Weights of a small GPT-style language model, trained from scratch on English Wikipedia: 17 layers, LayerNorm before each block.
Each number is 128 + 24 x the weight over its row's rms, rounded and kept within 0 to 255. Layers, rows and columns count from 0. Numbers have three digits each. The size before them is the row's rms in percent of the matrix's.

# down: layer 4 MLP down (transposed), 256x64, rms 0.102, rows 208-255, columns 0-63
# up: layer 4 MLP up, 256x64, rms 0.134, rows 209-255, columns 0-63
down208 113:152128140119101125123099135129141115107158115145142102137151093126080135112147157088127132140155131123169111150100115170087126132163127133161125119091092087137163129112131084137131197158139138
up209 089:107112159097152167141152143153119076097133152119124076144076134134102133072120113156129111083093145109117160114130142102125115127117128164116113133166158104089092123105113112127120144134130133
down209 094:104120119141149144110168089137131136128145114134141141117176123079133091145151083077160134170137148138164118127149102111091108144104133108114122103128141134162162077097130152153092108125120123
up210 082:167117129086156126140115152102162124110150147142137112145133163109081150086150132137123139122147098142090165168114122119153137140156105097138151162195147130147123180096140155138132131119124122
down210 089:127153108120123131134093138138140153089181120155147190105125123140134121166194146116131125132120112147093143086140107154107127130119134116129071135113122129127087174111103130127170107128104111
up211 105:110101121135119164140148121128157111132100110124117098153108073126136125098097108155177113133135130159143096089111165182190135146138142095122108112137151144129124154141144128137175145140105098
down211 099:157145113130138140134141132112119105119137127116101150118098154149079151177140158132074190136128103127151160148126076098103133109167145135132142186127093150137098122129112110120106127103134112
up212 096:152144145121139173119153148094139093122074150151152149135137099102139155060136121121128107102120135162117133083092178151142102126096141138136132117118164131091122128135136142113129112119166092
down212 096:122067128090154132151094126142134126092141096140123102115162146169105109181108111141121177175125124139076152153148116096111151117142135131155134141109104119145152148100122142109119148144099125
up213 089:173130152132136108136141097144108126138146139129131120150122182166131142136120189075108135156139133136172148111120118091155115163104162146176131105083114126136145083113109105156130148117129126
down213 099:104110133163099149151128099153136153136154151154097079114124144135145098097109100119136094117088157124157134138118117125179095105148098122116164156132123106128098149098167152100158131174121124
up214 105:132123100120145116144087151140103124175091090154138163140132097174112146113117110153160159126135163150151110099091114149127151132129172097116095125109132121111146099141079102128137167100108127
down214 101:140126099145114099110156137141136117116168094119121108089130135127101102142177124136138146101131073106157078142143148143126128111135138132127157175098092113149096169146122151117106150156148076
up215 082:102128089084131107108101164131125129142112189105126127111092087093123137143080142118158142141094164169156136144127121113114114092102174130150115136119136153143119121148144136103146182134120124
down215 092:103127141111136110147124183089090128164148094134125108135119100108157121140112133125163120137130138152180103071148099144127152110110100096155118128071147137143159154113100141128142152168130122
up216 108:132128145083122125113156130133159132150165105093112134083118111110149103115133144143115179122111114175153148110126116135169144139162145127110167108088129136098112110166098179148170143150140127
down216 108:135123139130158128114124161177118130088149128186135101125156101099074142138160137110110118128189104108126131130116102116112100130105084144146176126155112107153132133169114137152127110126145096
up217 091:113152141118135098131127126152136127140121125121152109140117092162158122124127142127157142130136092156174080157120147143142140141114192094168129148151096121168129108080083090108141132171119119
down217 089:172131137121144146162092113100116131108099151107103117093129150090074154136105118158110131096120157103085159149160129068128112116130148145099153131157132141141148112144156143107121123100161151
up218 091:126124123145178110127134113157154150102118130157142125129182160174120094117137116088121130091075146138110122122110109125125133117120126120139057130106113116106088148165106089096121126110101150
down218 092:107141116132097144112135151139115064104110159138134119118115109172133144179141124126076125091164132165143126153113143117106120147111166156113162128104109111156127134094099107108157161138161160
up219 103:117116120123167111116166112124096088130128127125094157138089129171099084122093085109079152075134102103074136109131112122122110136116139094100116104122135134126125129099148102089108109134124139
down219 087:126130132165083110129121095140154140081131110101176125133141092113108129100120134144163078153110099162136142155108114134125117109132125113159128132149126110147114126122191114201138146149109128
up220 091:127134091149154149161146153139060114117132137161121119142141116097126113072118113112091138145143161103123080118137125127120132139102129085126125096139155110082119120115173145141162152101130089
down220 086:122141149129109132104129101090134128091085151134165172156149163128147165133088127091129107134161121081129177134109127144137151089147116122127118183144110129142106115111161097145113130164139106
up221 091:162084121113117119124106100080095101131114137150121097151122088116141109124120112139117105110118145195122171101119107102127149152136146176109144157098103121122171156123124128144164090148138115
down221 098:147110126082133087121129079100179128137122128139106075116106146150131106067138116146122123163165141129132146119125141122137140194144128133145149081135130131095122106148120166105112129154119149
up222 098:105138161174157135131127131163125144144135096133147114129173116131124163068141118085149118127111144130189148143179150153131135099118161134154110119129094143152174130110142123136166142135157124
down222 116:122121138217100105134134096122115118121133132098145119130164130102124111067135147113124081120147113135153119151175135171121166152140115153159109113157118136110151131112103094109127113099123126
up223 107:143134123141112127105134155171106132165141127148130124131137097096143089091137119126154102174118135156103095141115162114132160176145129136093084124111144104104087139176153136101157149120124171
down223 109:109120098122101124103174080096129140117154156108123084166136127142155111169125121116126165133149128122142117112147106141068125129112133114153128198124162172140163118125112109154134149104130125
up224 097:127157172128134127116156180105121158112117112097107112116101141092137121076082123142176114109077130155132141106083159140153120097124142134161149113153120109119118148124134112127160108116130083
down224 109:130153118090148126104127152121096152109094130119149123079119121128174151105144133110151100085110122128118148146121138132122100126185156155119153110139132103111161148158092133172170073131146145
up225 085:128121159107118137169155138076134097151096173131136101127140124177141170104144116086085114100130147116167151166099113107123130124126116155134092116090123120141116107104139095120155162144149133
down225 098:098122105120135146092122130127114150133158125120158110114167122137168089148145096138177131163079146151156105107133102141114119129135122135152079137089105187138147116109124153102076140143123127
up226 097:131149131132175161101163092121083112083119105125089149118129129124126160125130138093125138145121128149151119158135100125107103138108173099109140121105178144139158112170158108132103084125116171
down226 099:152140119082090177132134112111141109088078147119187141134106150118142172166126141134153132112118126142100129126120143129133158093172124108147099131150073144128145117117110117133103137084107137
up227 091:114151152150126151147128136116120121111169117162123116086109105130140103116121134095110164126063115101149120155132185110135094120158084111126137158140164094105088115133165136143116166139107123
down227 096:126160106131100140112136130202151091135110104155125101125100109094117130137140128147115087100138151155142128173128135108126167089154131136110071137124124158144127111101075119133163149141120143
up228 080:142126109086141145128138116139110099099184125106133138124119102172146146157097123170084114119147128138129088142109132141134085124089145126156144171131088136145101125110147108096148147084090145
down228 097:134162100117112150126123146108150124206146147132108104105151103137069096153176174116147141139109159147134116141151119120132147134138098105115148091147104136114105097112108117131080139138139138
up229 097:146121182124143123140136162117135100130121176162121158111146164127091141124125104147119118171127141087120155150126129109136140131101107152124118170162084125129124162067157116141130109127094083
down229 108:119112144132161115116104135146086138111128099135119177147165120126128137134140104101145106141150106100118112080129175145132173160148167115086090136114097155150114129137150088144083123130090115
up230 118:081117121131123135152153114134114102107113098169138108120145113154105094117100150112141083154128145117104123078147157083150135092089149129097101125145121138125127167117143087160114159138082116
down230 110:117124077160110127108123121124186151109144146065116128125133086110115150106120112138144126111139123126133162179105142126123123155112142170136123139131142152170149117124116071085174152138128121
up231 076:146116158173138103144127190071134119135112163122110139117084145109122126117108161157115108134127099108101150133080127132153139123153165117106127157123145111132109115125102148150090089134173155
down231 084:119131139094115139102143107175110130098149092140130089115148141168116106093186165156137169163115148141153134090132132141110121131130111089129076102113108152101160136161109118136122123157130129
up232 093:137161099099160156121109125181129138158173154091154123152176078143148111141116122130127104148127133134149130176102102119121115166140118124136155121132167123111170149163133137146146133106152090
down232 094:127149160130157124127104135098135126149099127165113162121051162151116152120124144138106137140128126112092165094156149132119155134121147156147125136125097131166089130087128090078119104144107155
up233 106:135137112149095139159146148110124145162145123141112114127151128125128140102142117105156149160118188141160132127158145108126162140123146142143117083132135118141143098135147204180168141160108172
down233 099:167156115125087094154107101115119106125129124166126136109115080099134164132121185143115102103143149126110116126118107091168134138114138134151138175115149118106122174096109092134142147136156174
up234 085:089088130099139080099097152135105130135142123127123109160118125151134111112114174119142134137087155123133113118107117101136129114077132122177105097106139096143156131139175088178123111138125090
down234 091:098125111120084151138128148162096139117089156149105113120086177120155149120143133189132115127149125123111159155115120119147128122159101149146172114175097109142103125097135102089134105148145149
up235 114:153145123105190107151151142102171162123093127103142165100138127126108128086139122158139115148144154145167096123098147129135122135089140092122100148128172131099150107155163145110119157090140127
down235 100:114057148098130114089115152165120125096134125110128134114139137154171162145107163143082141083164143124133136143188125134142141108143117109094153130139113124148135174114108106110109141142108144
up236 096:098126152090165149155143116146107140087109147114128131136148106157114118114147170164149128135161140123152163125174157161114138070146131140146145160148104131134101159146125074154142142157106140
down236 090:158103106146106139093137159146107109125119183088145149169104147143143066135146143114163127129149115114156120100097163152141091112123088132154117118136164155140135121132119129117150082123143096
up237 094:099159112124111165159134112130144110142135126164126122130107125143151130101112103092123193119122120095170151134161114155106164136158153059167127121172109133101132132140126103124135130112112169
down237 084:124113108121155126124115086125131169138113128122144138168157140093102122112113141130145101126134130116141111089117178131146096141174113150160077145110124172141106126116130127161115111203163109
up238 102:134119133116102121134153058157137101164147135127129111120119182164120112118084129113114165133171140168111097161108105105149158154106142099099100135160141158138137150126149110121158101128148134
down238 103:164137145117136093161141187113095111127152126128139153105110072128122158124133141108117075146113109143118125114127151136110149141125117151082153131091102142140167116149165122109137088101179119
up239 107:105151134120170150109126134151152144157105094111093138133181130091119161139169149150133151120113099144150130137167115138093138098093157106134132150119139114138121158140137069148152104148079146
down239 100:134145099144130152135092110099162071106130130136094139138096160145164159124113106143166141120100107109128161146069137115097133124099131133130136086131154107183128162122100135153122158110132116
up240 102:114148131128150151109096140115169119120134127147132126114121065111141118059082148133146150142082112131129122085126133157146108112178131112113139123142166139125106092104111123136128174130081118
down240 096:147124159139145128142128171130155108131115132130124114111139155106107179129130149105095101117138096134053144164151101103085092115134149145102164142170139104113143119152151119111111104103099152
up241 109:127123179149125125103086081133121064110122107130102142120149118095127100098114132107169134156112137107165164130154127175125107140114149123138119121120124119170089134147112095152144143178137119
down241 106:086100137149102132127123136137130131126167135134141140150130160119126146139099147096144079088073127138145131104148110145133170117112125152174187113128105099113119128145144136146146088086166092
up242 098:109183167133083115150096153120112094112117118108115109130128115117117124121114137171144116116126097165128121093093134133132130131126106093131105129091117086139188154119104075120149104132081124
down242 100:107134136159113077110156099153146106157083099183145110119127122137106140135150118169149138133166134128135110136124092145127166104104104098151135156133086108107179107136137139078117116105133121
up243 101:135131140151167118155151117164110122140167129139141150147145144122175119136143132126138174133101072119122118170118160120117082141152121093106116139127122148097104128174136178137145089141176111
down243 101:112128137122092124113100113103136107117113141132141143111128090117099155181101188161154099134130193091144117090106110144149163136140132105166117111113155141164138129122140137086132154106124141
up244 121:152147153161096137148113116106104114134119151148088091140148116147117169119105162096130133142165098092164147150171104144133142149129156126147101118103144141178133113128153189103123125106131158
down244 107:143126096138152082119120147142124162175133117116150106135095160113129117159143121079129158145134126084108137145110148103101136147151121131124143094121155140105107184107129108111192165101111143
up245 087:130113129100157128144131165145143143114164137118108118096122143161160135071103099123129138080149103161174149135075159138133134109153126088132160121068132142102130108134136120155143096142147128
down245 098:090102140106109124131127098162098127137105119170158119150128109114124130160133140200159147149149121119128126124141114132116149097091125133130050094124101152138175156100143114128143104143147119
up246 097:167096165112133123100157105121075127137166128093099113099151151119131122136091180105124124152122152136133109123117126156133152134093108153115127157153117141074115163122159100080152140121110145
down246 102:123100111148142132142147142122123145149131097110116145160161096136160096139126072155126114136135195174110134114114133150145104148103136140118171108126168147108078133150142152119083093112118114
up247 086:152163134107150152139151162127135150176144152099135081132128082091170125101117100105164147123110124130098177100094141151165111127127131130132162143097094132112156164145121135144140128105108122
down247 088:134149118083148107104115132089118098161100111182135081136154116135139129181087119111126137117128147120119126095098159100161139095144133169121130134121141131114197138143145142156110109131148114
up248 116:171132108102150132108107134133104156114099137126130104118135117094123080175104125113148158112093103088145126130135126102141079143123139088103122118099190133078149138090124147141154131129131096
down248 101:168123100119200127093122127134124135126123125119151129114145097103097130104154115152129138169164158119124113152153123070109122127106125136147149134121126096160145050097124125128108131114101151
up249 110:155179085117135170161123153183102155126153161123123147107147138162141109128135161136111146159096132162091103148125134107119107161162108114141138107120099129155108134172157161131125131147123155
down249 108:102101133183128097146174154162122134146109177130108090117106135160094151133134174107102134109151107121134143131098170132121093117171151083120128137155094142117161130115126109099113124125122109
up250 104:114121122109146090128143121091099103173109126173082123178137105146137122120121116078127131161152137142124121155154139104116125170102161081167093136126147154116125100126105144159116113087127133
down250 104:151131100168140137127139119122154149093119129100162128144135131129107145099123112157106073077111099155142136136101093165127139076122106119161185147126141095109143121130179130145109107135136106
up251 092:117112178134081147147138139105141133137157109142098107142128077155100109137169166125143131115149147121120142131161160169120141133204151124143094108119133162138156148113114109158120141159143127
down251 090:114132112119116108132158132143118104112145140084150090126119126086136124130121102164141141103129142157199086128098100115123130109139119122105160095134162090087092159107151131139145147164111089
up252 099:117140130140115158149152104098095090150073150132079146130122162099116112107162135143109122080116154121117127153094149115145108142117150139113093108114137104138096106133129134187135131081092116
down252 095:091126103110123119075164082094148140164139094137162125075151187141140100147153110103146145141107131135076115140156154155152156138112113151139118130098129135118109140122107152119115105114133116
up253 099:118182127134161136136136164122114116138117120090150129126144075129166139146141160139144122128106119126119118125127164125138054172100153107148126127106113077116086156132172118104116151141157137
down253 098:138153168136121140117137095129098147152127129145143104129126123162129114091150133126080120149108145152084121160135106107139171131114162158147157177165115071103123083153112141105104112130096128
up254 100:182117135150095142115110133160110126140186121120159075133116135103121120158130120128120182145133151155170141148120147120150150154156155120131159125141151152162169141106170167137139143149109131
down254 085:154163139132164125126134174150116104119097175090091124114094127117123161100149090149125150109086119142070107147120129103144142137145100127104158125148119095159118116135146143161117159099164127
up255 111:145165126130122130135135159151153145171177144154119126150134129171137163181152152100160175144139133129125115169174144133120130149142146111185123103105108139166117118118130142148126122149130170
down255 104:125096134166164129162140117142128139106095183099153112139132152118112138092109088133108085109109134136148107092125169113141172122146139141061127154144144145085119159140123113129124135137135093